Weights of a small GPT-style language model, trained from scratch on English Wikipedia.
Size: 17 layers, width 64, 3 heads of 32, vocabulary 1024, 1.06M parameters.
Architecture: biases, tied embeddings.
Each number is 128 + 32 x the weight over its row's rms, rounded and kept within 0 to 255. Layers, rows and columns count from 0. The size above them is the row's rms in percent of the matrix's.

# layer 14 attention value, 96x64, rms 0.132, rows 3-31, columns 0-63
size [111 105 113 113  97  98 118 102  96 113  95 114 106  94 114 100 114 117 114  80 115  98 110 102 109  98 107 100 114]
[[101  90 176 125 144 107 146 131 103  80  89 124 146 145 148 126 107  84 126 130  74 153  86 147 167 135 152 150 169  98 145 147 201 150 143 127 148 165  89 154 138  99 137  84 185 151 170 128 116  88 128 109  66 134 157  79 109 121  91 168 116  57  81 173]
 [121 115 160 102 170  80 159 174  89 139 102 104 126 109 115 175 110 111  87 180 168 152  88 136 136 157 131 147  83 134 164  68 163 172  91 138 126  80  74 163 108 119 150 166 154 138  98 100 154 126 115 119 153 128 153 124 130 156 119 106 140  86  17 137]
 [134 118 131  96  82 139 181 130 144 150 150 122 166 153 173  87  25  96 183 172 142  80 136 147 128 108 158 121 121 141  98 141 146 165 139  86 129 161 123 130 122 139 140 136 121 140 151  90 115 141 182 159 144  75 148  88  94 162  96 171 126  82  48 136]
 [124 113  74 156 109 173 147 108 167 123  97 102 157 179 109 191  80 127 114 181 113 151  66 145 118  85 125 114 159 151 124 121 151 137 135  97 151  92 132 138 154 123 144 142 109 159 140 115  78 173 198  51 123  99 122 106 129 131  79 129 147  49 124 168]
 [ 88 120 131 148  66 121 134 135 149  82 123 110 177 150 176 123 140 125 123 176 121  75  78 125  74 150 113 176 182 188 125 166 102 149 146 154 122 124 163  54 181 174  99 113 104 121  89  74 127 109  91 130 132 167 137 163 127 111 110 177 127 157 124 160]
 [ 85 167 161 200 167 138 156  74 126 125 176 141 158 109 139 107 125 151 109 104 147 121 154 120 163 158  69 159  80 160  42  87 101  99 110 142 144 119 121 101 151 162 139 143 139 169 210 145 168 124  99 115 119 171 114 128 137 115 138 137  98 131 154  65]
 [133 132  96 141 203 128 155 133 143 155 125 136 113  53 142 123  74 140 123 122 143 166 117 101 129  78 114 163 206 125 162 185 122 182 108 118 147 171 111 132 124 106 102 134 135  96 105  93  99  76 124 107 137 155 111  36 154  97 177 147 102  84 123 138]
 [120  87 146  95 133 123 120 119  99 156 192 151 155  83 119 192 163  44 127 121 105 146 181 101 136 135 157 145  35 189 116 120 151  98  98 180 129 181 141 118 140 140 125  88 126 121 163 130 147 135 106 152 119 154 111 180 173 132 122 147  69 128 144 131]
 [118 127  92 152  95  95 133 154 129 172 129 157  76 128 169 173 147 119 144 109 101 144 143  80  26 109  95 117 139 104 152 167 132 100  69 122 122 106 114 171 146 117 155  89 136 123  91 123 158 205 136 102 128 162 162 129 141 143 145 147 157  45 165 162]
 [132 124  89 113 107 137 128 170 140 148 185 132 135 123  61  94 126 135 127 169 101  73 119 182  86 161 102 156 141 155 181  83 129 103 111 117 164 127 123  94 172 102 104 111 191 122 185  60 165 169 177 140  98 103 105 160 139 114 121 105 125 161 167  82]
 [176  68 174 165 140 201 138 155 132 133 131 209 186 132 132 133 139 136 143 161 148 103 136 124 171  80 105 114  81 119 131 114 113 143 141  74 116 141 118 114 179 142 162 194 134  48 126 140 132 116  72 106 142 113 138 130 104 132 103 112 180 161 129 163]
 [143  69 103 113  88 114  92 117 143 209  74 128 149 134  80 122 122 147 150  87  99  92 121 110 108 149 142  91  92 164 150 145 150 130 187  88 145 128 182  93 129 130  56 140  94 165 181  99 152 182 152 100 142 138 100  81 105 128 121 130 153 130 177 161]
 [160 149 109 128 120 120 165 138 107 153  62 109  82 164 145 127 200 130  85 136 149 125 140 126 170 121  96 114 120 148  38 191 157 124 111 128 101  93 109 137 141 117  95 132  97  97 155 125 168  96 128 145 151 141  89 197  76 151 123 121 147 207 150  91]
 [151  89 153 103 143 166 109  51 173 161  66  75 170 114 120  97 125 170 118 135 149 159 123 147 142 128 106 143 119 132 136 150 199 117 105  79 141 158 155  82 108 158 129  27 115 127 119 145 183 114 127 113 172 138 109 111 131 114 121 156 176  77 130 143]
 [125  70 139 132  80  87 137 159 135  81 115 104  48 172 126 136 106 102 149  78 146 162 114  80  89 176 125 149  77 139  96 141 160 158 128 163 163 155  67  99 109 148 158 153 167 160 136 156  94 173 122 131  75  95 176 126 133 109 109 106 142 171 151 151]
 [148 102 189 151  60 114 111 109 177 141 109 142 135 130 128  60 144 143 114 119 149 157 129 157 127 102  87 125 169 178 111  66 111 112 112 153  76 165 111 147 119 136 105 102 141 126 186 115 158 151 142  60 178 107 125 119 167 170  94 139  72 119  68 167]
 [172 112 150 169 129 111 101  91  93 123  85  79  61 158 133 171 170 147 141  99 110  29 169 136 151 124 184 129 121 114  66  89  99  99 107 152 127 166 125 133 158 166 117 155 121 128 139 164 133  93 124 127 156  93 126 169 159 193 163 127 162 108 117 118]
 [182 146  86 113 138 115 164 127 152 118 196 145 116 135  67 161 115 134 146 102 135 146 125  56 171 107 118 142 171  97 106 145 126 146 117  72 154 115 152 103 147 101  88 133  85 183 135  88 164 114 174 144 117 107 121 154  34 125 115 138 173 110 144 187]
 [ 99 140 158 134 120  58 151 131 192 126 164  83 105 148 147  99 104  95 146 123  76 117 124  43 148 133 118 123 127  98 176 105 125 147 124 109  95 103 122 203 139 123 157 140 193 159 162 172 139 123 124 158  93  67 164  99  90 129 104 140 141  75 155 152]
 [176 139  91 133 160  86 143 137 156 177 119 146 153 125 128 122 152  99 113 106 111  98 125 115 136 178 209 123  96  88 146  69 189  99 134 157 127 149  74 150 119 151 138 117  79 141 120 158 138 119 183  48  51  97 167 127 130 165  98 161 140 122 116 142]
 [148 157 132 131 136 199 155 119  97 169 142 128 165 140 140  44 153  77 101 136  88 127  74 134 146 116  90 114  89 119  78 131 122 164 138 123 170 126 138 101 138 133 128 167 160 127 141  98  82 143  53 124 203 154 103 124 182 122 104  67  86 119 123 140]
 [136 130 153 100 130  72 156 129 150 126 113 136 128 135  84 199 172 161  76 125 134 125 119 183  60 103 168 131 189  99 127 152  97  97 137 115 134 141 135 102 137 149 168 146 147 184 141 150 165 120  98 103  85 163 108 170 116 174  67  91 174 146 103  72]
 [ 76 104 139 129 172 121  69 114 144 128 120 159 113 156 130 102  78 161 175 160 134 121 104 114  98  47  63 141 157 123 156 185 135  94 166 136 168 107 134 139 148 235 152 153 178 163 123  89 132 147 127 127 148 114 136 147 104 118 138 101 138 141  98  87]
 [ 97 126  90 105 132 154 186 163 149 101 187 144 104 167  82 101 101 157 131  46 117  66 121 154 171 100 180 154 130 129 159 163 131 129 102  96  93  97 132 117 202 113 106 139 146 160  99 177 135 148 145 149 118 191 121 120 108 131 129  91 119  94  89  92]
 [104 142 112 149  85  84  47 113 172 119 108 139 185 111 111 125  97  87  54 100 133 108  69 121  96 126 137  90 111 132  93 147 147  85 102 102 159 148 173 123 115 146 162  90 138 145 133 147 130 137  78 111 150  98 153 163 177 129 124 225 150 103 124 122]
 [182 153 146 128 105  75 104  91 114 200 206 101 153 162 130 147 109 129  86 160 104 114 144 140 152  88 208 102 138  85 103 116 139  72 108 145 176  94 120 133 152 101  82 110 139 118  90 183 128 136 132  98 141 110 107 118 101  78 145 129 184 131 147 100]
 [142 197 142 110 138 160 202  89 139 145  82 137 145  74 171 136  65 157 105 131  72 122  69 119 128 179 117 161 153 114 170 143  90 151 102 134 104 117 113 145  98 148 153  89  76 144 148  87 100 144 121 120  68 110 156 104 155 129 103 156 127 139 142 194]
 [116 164 134 103 121 145 153  68 110 114 133 173  88 178 105 152 113 148 166  74 101 115 109 151 152  40 139 180  76 103 186 125 181 118 106 154 172  83 182 128 145  67 144 110 130 132 189 133 123 148 101 129  95 131 113 144 115  89 111 167 101 133 119 113]
 [126 131  80 127 142 167 185 104 136 118 122 127 143 113  95 134 115 135 137  82 121  82 197 122 100  88 164 209 158  51 164  84 153 139 154 114 141 112  77 131 131  88 110 160 140 140 122  93  66 211 121 121 103 115 123 177 119 133 104 130 109 141 138  86]]
# layer 14 attention output (transposed), 96x64, rms 0.087, rows 3-31, columns 0-63
size [130 110 119 119  97 110 117 111 101 107  98 114 117 103 119 107 122 118 116  85 118 112 110 112 113 107 116 112 111]
[[168  65 108  97 134 164 151 115  96 174 113  87 122  85 124 159 116  93 107 181 161  94 112 242  86 135 124  90 135 140 108 166 129  94 138 161 169 104 159 117 148  90  86  95 106 147 119 147 166 119 135 155 134 159  97  88 167  90 144 120 166 139 148 112]
 [104 128 143 131 142 174 169 127  73 116 196 113 154 121 119 150 131 141  86 145 126  68  99 149 178 128  69 178 110 122 123 133 186  89 137 148 158 122 116 135 127 116  61 159 136  89 112 177 166 135 107 179  78 143 186  95 105  56 137  99 121 138 112 110]
 [111 158 109 138 129 110 153 125 117 160 168 128  93 117 131 158 137  94 136 181 130  93 163 156 131  86  76 147 143 145 116 191 139 117  68 125 122 120 167 110 163 139  94  93 130 128 138 110 179  52 143 138  98 133  82 197  90  92 202 102  60 142 156 120]
 [ 43 135  74 152 165 152 195 119 137 137  97 115 112 103 142 132 111 164 120 130 181  83 133 155  83  95 132 144 148  93 107 120 176 118 119 163 130 103 111 109 143 108 130  83 123 139 149 103 139  88 125 142 154 179 155 119  84 112 150  65  96 186 146 210]
 [ 52 133 187 157  91  75 122 104 139 141  96 144 121 128 151 150 155 100 170  90 107  97  82 113  96 127 200 151 148 173  87 178 118  25 104 144  89 141 135 121 126 107 151 135  95 164 128 139 127 116 142 148 122 164 127 184  92 139 122 125 161 167 136 126]
 [160 141  98 153 137 118 160 109 116 112  93 152 145  79 175 107  90 155 131 109 109 128  96 136 140 148 187 129  79  84 141 111  71 184 153 165 145 179 152 130 103 195 142 145  64 149 143 120  48 148  99 140 111  88 174 147 151 107 146 173 100 108  92 104]
 [169  98 100 110 122 135  97  48 141 144 180  82 101 143 171 159 146 156 131 101 115 131 109 238 116  99 147 144 154 129 117  86  49  96 117 103 143 111 149  81 115 151 127 137 143 147 173 140 157 125 135 139 157  92 122 116  63 123 133 101 179 148 151 134]
 [123 147  90  81 117 123  85  91  68 135 178 210 157 150 138  92 125 157 204 134 110 150 121  93 136 154  78 137  41 162  94 138 112 179 105 183 103 111 125 143 125 138 104 104 132 120 114 116 141 125  98 142 150 110 158 135 192  87 102 143 140 113 136 161]
 [130 155 110 137 126 143 121 122 127 128 162  92  79 135 118  64 116 138 144 178 172 121 167  97 111  94 161 131 112 129 157 128 185  32 104 129  97  31 152 163 119 125 142 113 152 118 188 136 117 159 154 157 167  83 152 113 135 110  81 105 173 127 115 166]
 [ 23  87  81 147  79 145 128 152 127 139 142 127  90 145 100 116  85 128 163 156 135 158 119 154 142 153 197 157 124 117 124 134 141 142 144 134  76 132  95 134 184 138 147 174 139 100 146 148  87  84 122  90 117  85 116 112 170 177 111 196 102 167  97 109]
 [127 123 168  56 124 136 156 136 169 118 145 119 124  79 124 134 133 135 156 143  80 161 192  90 134  93  96 125 141 159 118 159 101 129 117  79 160 184  90 127 124  60 143 119 118  73 184 181 121 116 116 164  79 145 146 141 156  75 140  94  99 175 183 120]
 [ 98 143  53 135 107 112 161 173 157 149  89 121 146 156 106 127 125 102 120 172 121 196 129  52 117  75 117 147 121 138 104 119 116 165 116 157 150 114 114 121  87 158 123 170 145 171 104  79 169 116  77 127 199  99  93 115 138 109 136 127 138 214 127 110]
 [170 126 222 139  58 131 121 137 167  90 126  82  92 127 113  99 158 143  76 127 145 166 100  65 141 138 110 174 123  71 125 119 148 142 184 167  89 168 140 115 145 163 146 122  91 124  74 107  93 159 161 101 114 177  88 125 121 102 122 131 152 143 160 129]
 [144  96 115 128  93 131 155 163 173 124 123 133  61 155 173 144 184  73 164 157 111 111 144 125 165 111  79  86 132 109  98  60  98 140 114 145 141 146 150  68 121 132 132 150  96 199 176 105 114 120 138 139 124 174  58 116 116 155 107 108 189 152 103 115]
 [ 95 159 158 127 197 159 160 141 129 140 123 146 165 169 124 151 157 147  90 102 134 120 124 154  97 125 129 158  85 128 150 191 173 102 140 147 107 116 148 158  94  98 131  74 105 156 143 150 163 120  96 117 135  83 110  88 143  63 107  86 110  89 174  27]
 [118 117 143 185 113 158 152 123 106 131  75 147  78 147 128 102 164  80 114 121  98 164 149 164 173 127 105 124 210 218 129 106 142 117 123 161 177 135 141 123 160 148  91  92 122 161 121 130 110 126 132 148 124  80 121  85 112  67  89 150  51 108 126 153]
 [194 133 148 148  98  98 149 171 164 140  85 128 170 129  70 131 144 178  92 153 115 143 140 130 164 151 108  87 168 175 179 124 120 158 165 172  71 160 101 115 139 137  89  97 135 109 118  81 106 129  91 100  70 113 145 186 107 123 117 100 108 147  65  93]
 [131 126 123 113 144 144 126  82 201 139 136 125  84 125 143 131  84 182 126 178 145 103 149 114  82 122 118 196 174  90 146  96 139 152 123 100 147 115  65 122 107 150 119  97 140 130  89  81 172 104 169 191 113 115  91 130 118 117 159 131 221 137  81 109]
 [127  30 134 139 184  92 149 143 121 157 120 140 108  96 177  86 137 106  82 133 124 115 145 153  96  68 142 158 126 131 186 212 135 131 119 150 145 100 164 186 151 139 105 113 177 111 132 188 156 107 120 103  88 134  93 126 125  89 115 130 145  88  90 130]
 [139 135  83 103 152 173 159 150 113 113 131 158 137  89  88 115  89 185  74 162 193 118 149 135 120 155 117  74 130 137 168 145 152 125 105 147 124 106 146  84 100 108  68 117 127 174  66 209 128  96  53 127 149 106 128 160 110 132 118 108 152 152 163 160]
 [ 83 156 156 129 135  78 149  52 124 149 160 124 122  92  94 121 205 123  80  76  80 179 142 130 141 157  86  87 102  88  86 102 120 120 129 169 170 178 152 132 127 159 174 125 147  85 165 122 113 120  70 139 118 142 149 132 169 132 162 150  99 140 172 121]
 [200 141 154 141 141 174 132 143  97  99 120 134  88 130  92 108 133 129 110 138 164 168 100 112 155 159 195 163 170  91 161 152 171  93 162 126 110 156 117  93  95  80 120 147 132 128 108  87 102  57 126  96 140 134 166 113 156 126  87  74 139 177  52 138]
 [116 139 169 114 143  95  97 178 129 172  80  69 124  99 126  84 170 107 159 106 161 145  85 170 191  98 198 168  98  79 146 143 105 150 106 110 100  72 101 150 138 121 162 141 135 130 151 153 126  55 148 174 147 105 152 116 135 112 159  79 112 148 113  99]
 [ 87 140  98  95 134 129 133  82  83  75 143  98  76 157 144 131  71 137  93 142 132 145 129 143 114 158 134  95 102 133 189 176 138 131 134 106  74 127  75 110 148 131 181 134 182 182 113 113 129 122 193 110 135 199 114 173 136 136 194 126 126 136  74 124]
 [123 153 109 152 113  94 109  94 141 104 123 170 132 133 183  51 177  99 189 149 132 145 149 156 134 134  68 124 153 155 133 125 169  98 107 184 192  77 158 158  56  79 117 149 102 117 108 117  76 102 101 139 143 170 149 120 125 171 107  98 108 152 120 110]
 [194 115 156  99  91 105 154 122 153 144 143 145 130 131 133 159  76 168 150 174 194  98 115  70 106 160 125 118 143 132 168  75 145 139  59 135 167 130  86 161 133 157 160 182 145 116  91 133  89  82 117  42 103 107 102 119 137 147 127 118 152 131  95 160]
 [130 123 100 136 108 170 137  71 145 148 123 174  97  72 123 160 150  60  91 102  76  49 183 168  58 137 134 125 152 101 116 158 137 114 163 127 102  92 148  96  87 171 105 148 121 183 156 150 147 144 146 143 157 154 117 170 137 154  90  89 131 143 156 134]
 [105 119 102 134 131 171  62  72 141 136  60 193 109  97  93 166  77 104 129 142 135 136 140 157 160 123  83  91  81  98 163 191 161 172 137 133 115  93  82 164 139 164 159 136 124 124 155  75 109 113 122 117 153 193 108 124 169 122 150 138 170 133 119 106]
 [ 72 147 136 103  88 145 143 119  99 104 160 162 140  68 101 143  57 132 141 116 156 138 115 138 102 152 168 125 182  87 188 157 135 175 116  71  86 148 118 149 161 106  91 124 186 158 155  84  94 150 109 122 175 134  78 143 170 123 129  82 166  89 141 114]]
# layer 14 attention query, 96x64, rms 0.116, rows 32-55, columns 0-63
size [114 101 110 122 118 117 111 117 101 114 116 110 110 108 117 105 108 104 106 104 100 112 113 102]
[[111 143 147 134 183 134 115 128 107 129 110 160 114  97 136 112 142 107  87  66  84 144 167 139 172  63 178 147 145 108  91 207  75 172 171 121 182 121 102 156 131 114 115 127 179 106 131 135 147 146 145 115 103  66 115 142  98 165  96 166 122 112 198 107]
 [132 131  78 125 149 177 143  65 179 135  81 150 137 175 119 187 126 164 116 105  88  80 110  81 175 142 129  78 125 108 170  95 125 106  90  88 175 212 140 125 110 135 105 108 129 121 164 124 173 156  96 174 114 154  86  97 163 118 116 109 141 109 110 155]
 [123 106 148 169 107 138  77 185 122 159 135 106 125 100 113 126 184  75  78 178 119 104 149 142  83  88 198 139 109 152 120 102 144 105 100 160 135 144 193 192 121 145 139 179 122 102  75 176 114 131 145 115  96  95 145 133 152 136 168 129  53 122 108 135]
 [183 119 167  95 118 102 114 167 123 135  86 142 126 159 129 127 132 100 150 138  93  88 137  85  58 121 158 153 165 174  79  87 102 107 186 134 160 123  91 179  77  78 172 100  91 118  79 117 142 132  60 157 152 120 141 137 162 126 140  89 140 182 147 128]
 [142  88 198  58 136 144  55 179 102  86 104 149 129 102 133 142 113 124 106 114 116 133 149 133  99 176 157 191  62 164  96 170 149  87 118 163 128  96 135 165 140 138 137 122 120 151 121 129 128 191 142 121  86 166 157  74 146  93 137 131 121 165  82 123]
 [104 120 102  88  89 168 158 152 145  77 189  79 157 124  91 130 119 178  89  96 144 111 139  43 100 158 108 137 113 118 137 116 131 163 116 111 163 156 193  23 106 113 132 126 163 152 119 115 138 154 132 140 165 169 119 137 155 107 131 115 141 174 159 153]
 [180  75 139 100 108  89 164 159 200 132 136 124 124 132  73 109 127 126 131 153 156 126 158  86 156  79 105  89 129 145 150 139 155 158  96 124 152 110 111 135 133  35  79 112 125 164  87 152 165 104 170  80 143 104 117 145 101 138 148 140 184 172  88  86]
 [130 136 130 197 173 113 106 120 132 146 165  99 108 151  93 103 177 168 108 114 169 135 113  83 165 186  84 181 125 134 117 110  65 136 179 107 166 128 129 129  96 121 153 118  67 129 181 119 119  79 130 131 114 126  72 194 118  96 116  87 113 108 105 180]
 [125  80 171  57 143 124 115 160 109 127 112 177 147 111 138 146 184  94 144  56 120 114 109 147 163 130 177 126 129  93 118 140 146 147 159  81 118 131 154  91 126 190 101  96 111  76 170 125 158 105  92 109 182 112 120 104 138  87 197 144 117 196 137 138]
 [107 126 124 227 121 107  89 112 119 109 128 123  96 139 164 150 154 116 161 144 160 165 101 112 193  62 125 104  82 117 132 106 125 128  86 154 134 143 130 130  96 121  77  60 116 166 153 171 144 158 140 200 141 157 125  98 100  82 106 148 164 125  89 173]
 [106 162 116 134  71 113  81 147 144 136  93  85  45 159 101 116 143 167 154 133  95  94 135 171 155 104 158 167 155 103  87 128 153 126 182 139 131  96 139  80 131 162 130 191 133 152  99 130 138  98 123  98 125 133 187 128  90 106  37 118 133 149  81 142]
 [126  95  77 142  80 141  88 100 139 147 131 101 119  78 145  77 118 137 119 146 119 133  72 125 151 106 112 138  80 152  72 152 149 184 144 183  76 127 119  76 178 128 195 106 117  93 144 156 178  88  94 148 160 116  74 163 111 147 139 144  76 134 162 124]
 [223 135 147 119 157 166 120 119 170 136 130  93 160 129 124 145 136 127 141 147 150 138 152 123 114 106 110 130 120  76 126 150  65 174  96 133 110 124 131 145 135 194 125 164  98 144  90  90 168  48 101 179 153 142 133 136 106 121 105  65  99 116  45 145]
 [ 98 154  66 154  71  86 115 132 127 162 115 143 175 147 147 114 147 182 110 177  87  94 165 110 158 113  87 137  77 229 109 149 160 147 158 145 177 202 102 136 151 132 120 100 139 112 137  96  94 159 125 111 137 130 161 112 117  97 131  78 117 147 113 134]
 [103 162 143 107 123 106 153 122 120 141 175 157 167 144 138 113 112  92 135 169 126  76 129 147 107 130 172 159 114  83 100 183 204 102  97 151 128  90 114 158 123 115 143 176  93 186 151 119 111 116 172 167 130  56  94 164 111 141  88  74 112 131 152  57]
 [194 172 202  84 136 106 128 137 120 123 143 116 145 151 149 139 103  77  96  98  80 102 154 130 134 101  52  92 155 118 129 169 141 127 143 165 206 145 149  59 135 134  95 112 101 128 144 142 101  92 154 197 141 151 101  89 160 117 127 128 136  99  87 121]
 [ 97 126 179  92 126 100  80  72 130 116 183 128  83 116  69  98 105 127 107 152  74 134 114  82 162 166 122 170 137 134 153 131 165 137 116 159 106 197  75 157 102 146 131 131 101  87 130 121  82 108 119 119 134 123 157 194 114 152 189 181 124 176 137 138]
 [120 127 120 125 171 188 139  92 107 143 153 160  98 171 160 122 103 183  83  89  96 112 117 128 115 161 126  74 132 111  89 159 186 173  95 157 173 118 122 184 102 117 123  97 169 217 108 135 110 119 158 116 131 175  83 128 142 112 157  85 126  70 113 127]
 [ 85  56 103 103 123 130 131 176 149 130  94 105 108 104 156 116  98 156  80 144 161 174 105 161 151 163 131 105 113 119 143  97  81 140  96 185 112 143  98  93  33 113 159 139 153 158 105  59 154 147 146 119 128 171 177 163 138 132 109 187 150 119 127 142]
 [169  83 164  90 152  74 126  68 162 166 103  85 109 128 157  82  72 143  74 161 123 182 115 122 120 150 204 105  74 119 124 122 170 116 147 117 123 162 140 192 162 136 137 149 144 134 173 134  61 114 170 136 133  79 102 137 125 119 115 137 113 123 155 118]
 [113  16 145 132 120 163 147 109 146 123 179  90 110  83 146 116 129 148 150 132  67 167 131 158 172 179  77 108 133 153 111 127 140 208 127 123 164 136 143 128 126 148 177 167  86 159 156  98  99 151  87 130 102  90 143 166 109 129 106 132  80 105 112 138]
 [178  81 168 138 185 183  97 129 117 114  94 170  93  81 137 134 127 129 131 185  77 162 105 173 102 105 144 147 177 172 178 167 142 132 102  99  88 172 102 104 115 144 137 123 117 136  98  86 136 107 142  74 120 123  91 189 134  62 104 132 119 147 149  97]
 [ 72 149 124 152  92 130 170 114  98 123 156  68 142 193 139  74 159 118 149 107 140  96 134  98 137 123 209 149 100 120  75 110  98  75 122 133  30 154 124 126 136 101 132 187 116 111 162 183  85 111 140  93 147 106 152 141 114 128 129 148 164 129 119 131]
 [101 114 165 110 137 158  94 202  87 143 123 132 156 142 156  95 124 143 159 105 164 117 133 100 114 143 122 125 148 192 124 173 123 100 131 150 113 155 142 180 108 104  81 157 152  79  58  97 168  85 129 160  98  73 121 120 123  75 116 118 157 168 118 214]]
# layer 14 attention key, 96x64, rms 0.119, rows 32-54, columns 0-63
size [108 105 106 117 118 114 110 108 107 119 112 120 108 113 116 110 102 103 113 107 102 112 109]
[[ 97  47  64  89 158 138 149 134 113 179 107 145 142 102 139 141 136 161 143  58  90 146 101 179 160 158 137 202 137 102  90 139  86 124 120 121 193 134 103 130 141 147  94 139 148 117 188 138 129 107 116 162 126 112 110 126  91 114  85 161 130 142 190 162]
 [154 134  81 111 105 181 155 163 143  80 152 156  93 174 132 179 128 105 121 146  73 113 142 123 125 137 165 127 151 127 105  72 141 110 144 139 146 176 212 182 123  78 131 136  94 129  90 137 144 133  56 165 126 139 169 136 146  65 140 106 107  90 132 184]
 [173 106 144 134 109 145 105 134 130 184 114  96 178 119 151  88 150 152 120 209 101 165 111 112 109 112  83 171 145 163 101 170 138  87 153  78 121 107 132 150  96 172  95 147  91 102 153 113 106 153 122 195 149 101 111 129  71  77 173 161 115 109  83  83]
 [128 158 194 122 101 148 134 190 104 161  94  54 154 103 132 106 151 144 125 151 149 130 151  87 155 152 122 155  99 132 124  71 112 129 143 107 102 161  78 175 122  98 113  78 101  96  90  98  79 153 182 112 168 139  82 131 125 117 120  74 167 106 184 169]
 [153  91 190  87 186 151  66 102 124 144 148 122 120 100  90  96 133 156 139 122 132 111 157 157 132  63 130 142 146 124 161 113 112 126 165 122  81 104  97 181  93 139 117 115 129 109 133  46 165 195 137 100 103 170  81 117 187 118 167 101 143 106 123  85]
 [177 157 157 104 133 112 143  98 186  81  87 120 128 135 100 175 132 117  95 129 142 118  90 164 120 117 105 149 167 147 177  98 111 142 132 152  65 129 197  73 114  93 143 164 148  96 114 110 101 141  52 143 146 155 156 155 139 136 185 118 142 180 189 160]
 [ 98  63 128  93 105  74 178 165 115 133 151 126 134 119 126 169 130  55 152 190 186 122 128 180 129 123 102 129 147 149 116 149 166 165 143 139 115 105 115 111 139  51  75 102 153 119  98 145 109 130 138  94  88 145 145  87 157 106 155 133 206 151 102  99]
 [146 117 122 152 200 116 124 100 197 109 193  79 167 147 130 131 111 138  95 146 131 167  91  46 159 135 120 114  88 144 128  96 116 165 119 185 125 170 139  93 135  94 123  82 102 128 126 150 129 108 126 188 113 126  57 170 129 111 148 183 118 114 129 169]
 [128 178 141 128 155 105  76 160 118 106 167  97 169 167 119 115 181 142  94  85 126  78 108 189  86 117 108 202 157  78 104  98 120 132 151 118 113 126 131 137 165 183 110 158 100 100 145 135 115 132 131  56 133  73  66 105 170  98 132 129 159 109 149 156]
 [182  93 110 126 113 100 103 150 149  75 121 170  66 153 197 135 114 109 147 179  87 141 119 145 105 129 104 120 143 123 114 117  89 179 117 139 156 186 100 159  86 134 118  91  66 136 169 141 163  85  96 195  98 149 113 131 194 131 101 157 118 141  92 137]
 [111 125 169 170 144  87 151 126 130 152 117 140 128 123 118 132 125 186 112 186  92 226  87 132 152 125 121 141 177  85 161 151 107 157 162  91  85 103 100 123  78 154 144 136 174 132  89 111 109  55 118  85 157 149 119 103 148 112 128  75  97  73 111 134]
 [156 154 102 140 165 140 108 172 129 128 100 105 104  76  98 107 120 137  66 110 142 129 121 123 116 155 111 153 126 114 133 116 129 180 135 125 175  97 152 108 116 114 156  55 154  28 170 156 113  71 151 147 107 105 154 129 130 181 188 145  50 145 107 101]
 [159 153 122 152 161 154 155 141 151  93 190 112  94  89 151 107 149 104 101 115 210 122 147 135  89 135  92  95  87  86 123 130  96  88  68  72 124 108 145 164 150 166  73 125 127 147  85 105 174  71 154 158 177 180 110 138 137 117 165 104 115 114 106 126]
 [143 124 109 117 105 136 142 102 151 164 131 138 108 172 158 156 150 146 128 146  67 125 159 101 126 150  67 137 135 193 145  81 148 173 182 171 206 168 133 119 106 142  90  82 157 140  86 146  74 187  97 102 101 156 145 120 159 122 126  87  86  81 134 100]
 [113 205 123 126 181 154 181  84  94 185 123 110 101 113 138 127  66 107 149 127  76 118 134 141 123 104 161 190 144 107 123 187 168 103 114 133 101 155 120 134 143  85 111 135 109 172 161 108 130 111 127 141 129 128  74  75 108 155 139  97 118 148 129  34]
 [125 142 146 136 156 109 145 174 108 136 124 163 124 107 127 116 164 125 125 111 138  46 165  99 104 114  70 132 153  89 188 117 116 114 137 123 199 158 146 107 117 110 120  94  92 171 101 143 123 122 159 167 144 152  93  88 183  33 166  74 169 130 156 113]
 [ 64 147 157  77 150 131 114 137 141 106 190 104 124 142 115  95  66 167 154 122 136 132 122  40 131 112  89 165  96 142 151 158  89 173 150 100  81 131 104  89 138  82 118 154 147 109 105 114 122 138 148 123  67  81 201 151 151 145 160 118 108 162 161 129]
 [179 121 122  61 151 145 151 123 102 165 158 210 189  95 120 186 134 141  86 125 104 105 178 121 129 110 164 134 126 143  78 173 147 130 112 140 148 157 134 184  94  68 117 138 124 157 130 136 158 101  77 133  85 182 135 130 131  81 125  78 102 153 107 146]
 [ 51  98  94 116  94  84 168 162 109 133 126 144 123 101 193 179  93 179 112 142 137 121 130 150  92  85 141 101 111 145 176 144 125 126  76 151  81  89  80 120  79 116 198 144 161 116 106 143 165 152 107  98 129 193 155 172 153 135 143 125 131 145 158 131]
 [156 141 169  71 129 137 129  94 128 112 198 139  93  78 169  88  88 129  95  92 129 162 175 152  93 103 146 128 125 141 118 167 129 108 177 147 125  88 144 157 176  81 148 139 158 128 198 154 150 126 181 116 129 125 132  92  84  64 152 104  85 122 181 113]
 [108 132 138 171 166  89 136 163 129 137 142 132 116 100 111 190 109 214  72  93 148 175 160 148 175 147 121  62 120 147 127 157 161 157  84 152 119 157 121 160 176 128 155 123  99  84  99 159 110 159  99 140 118  72 106 162 162 105 147 123  68 129 138  81]
 [ 54 101 148 103 167 133 110 140 105 146 119 143  79 132 111 118 128 140 103 153 171 123 122 153  88 131 173 119 104 137 106 140 215 100  77  76  63 103 134 121 153 126 140 101 148 140 157 115 131  99 222 119  68 145 102 195 147  89 145 106 132 128 128 141]
 [151 122 168 153  74 174 166  81 196 148 132  84 150 139 120 111  92 119 147  82  92 149 120 117 123 121 140 169 124 109 112 188 119 147 111 145  64 107  83 100 119 107 185 179 133 121 166 192  53 120 156 137 156  81 147 103 116 159 112 143 136 107 114 159]]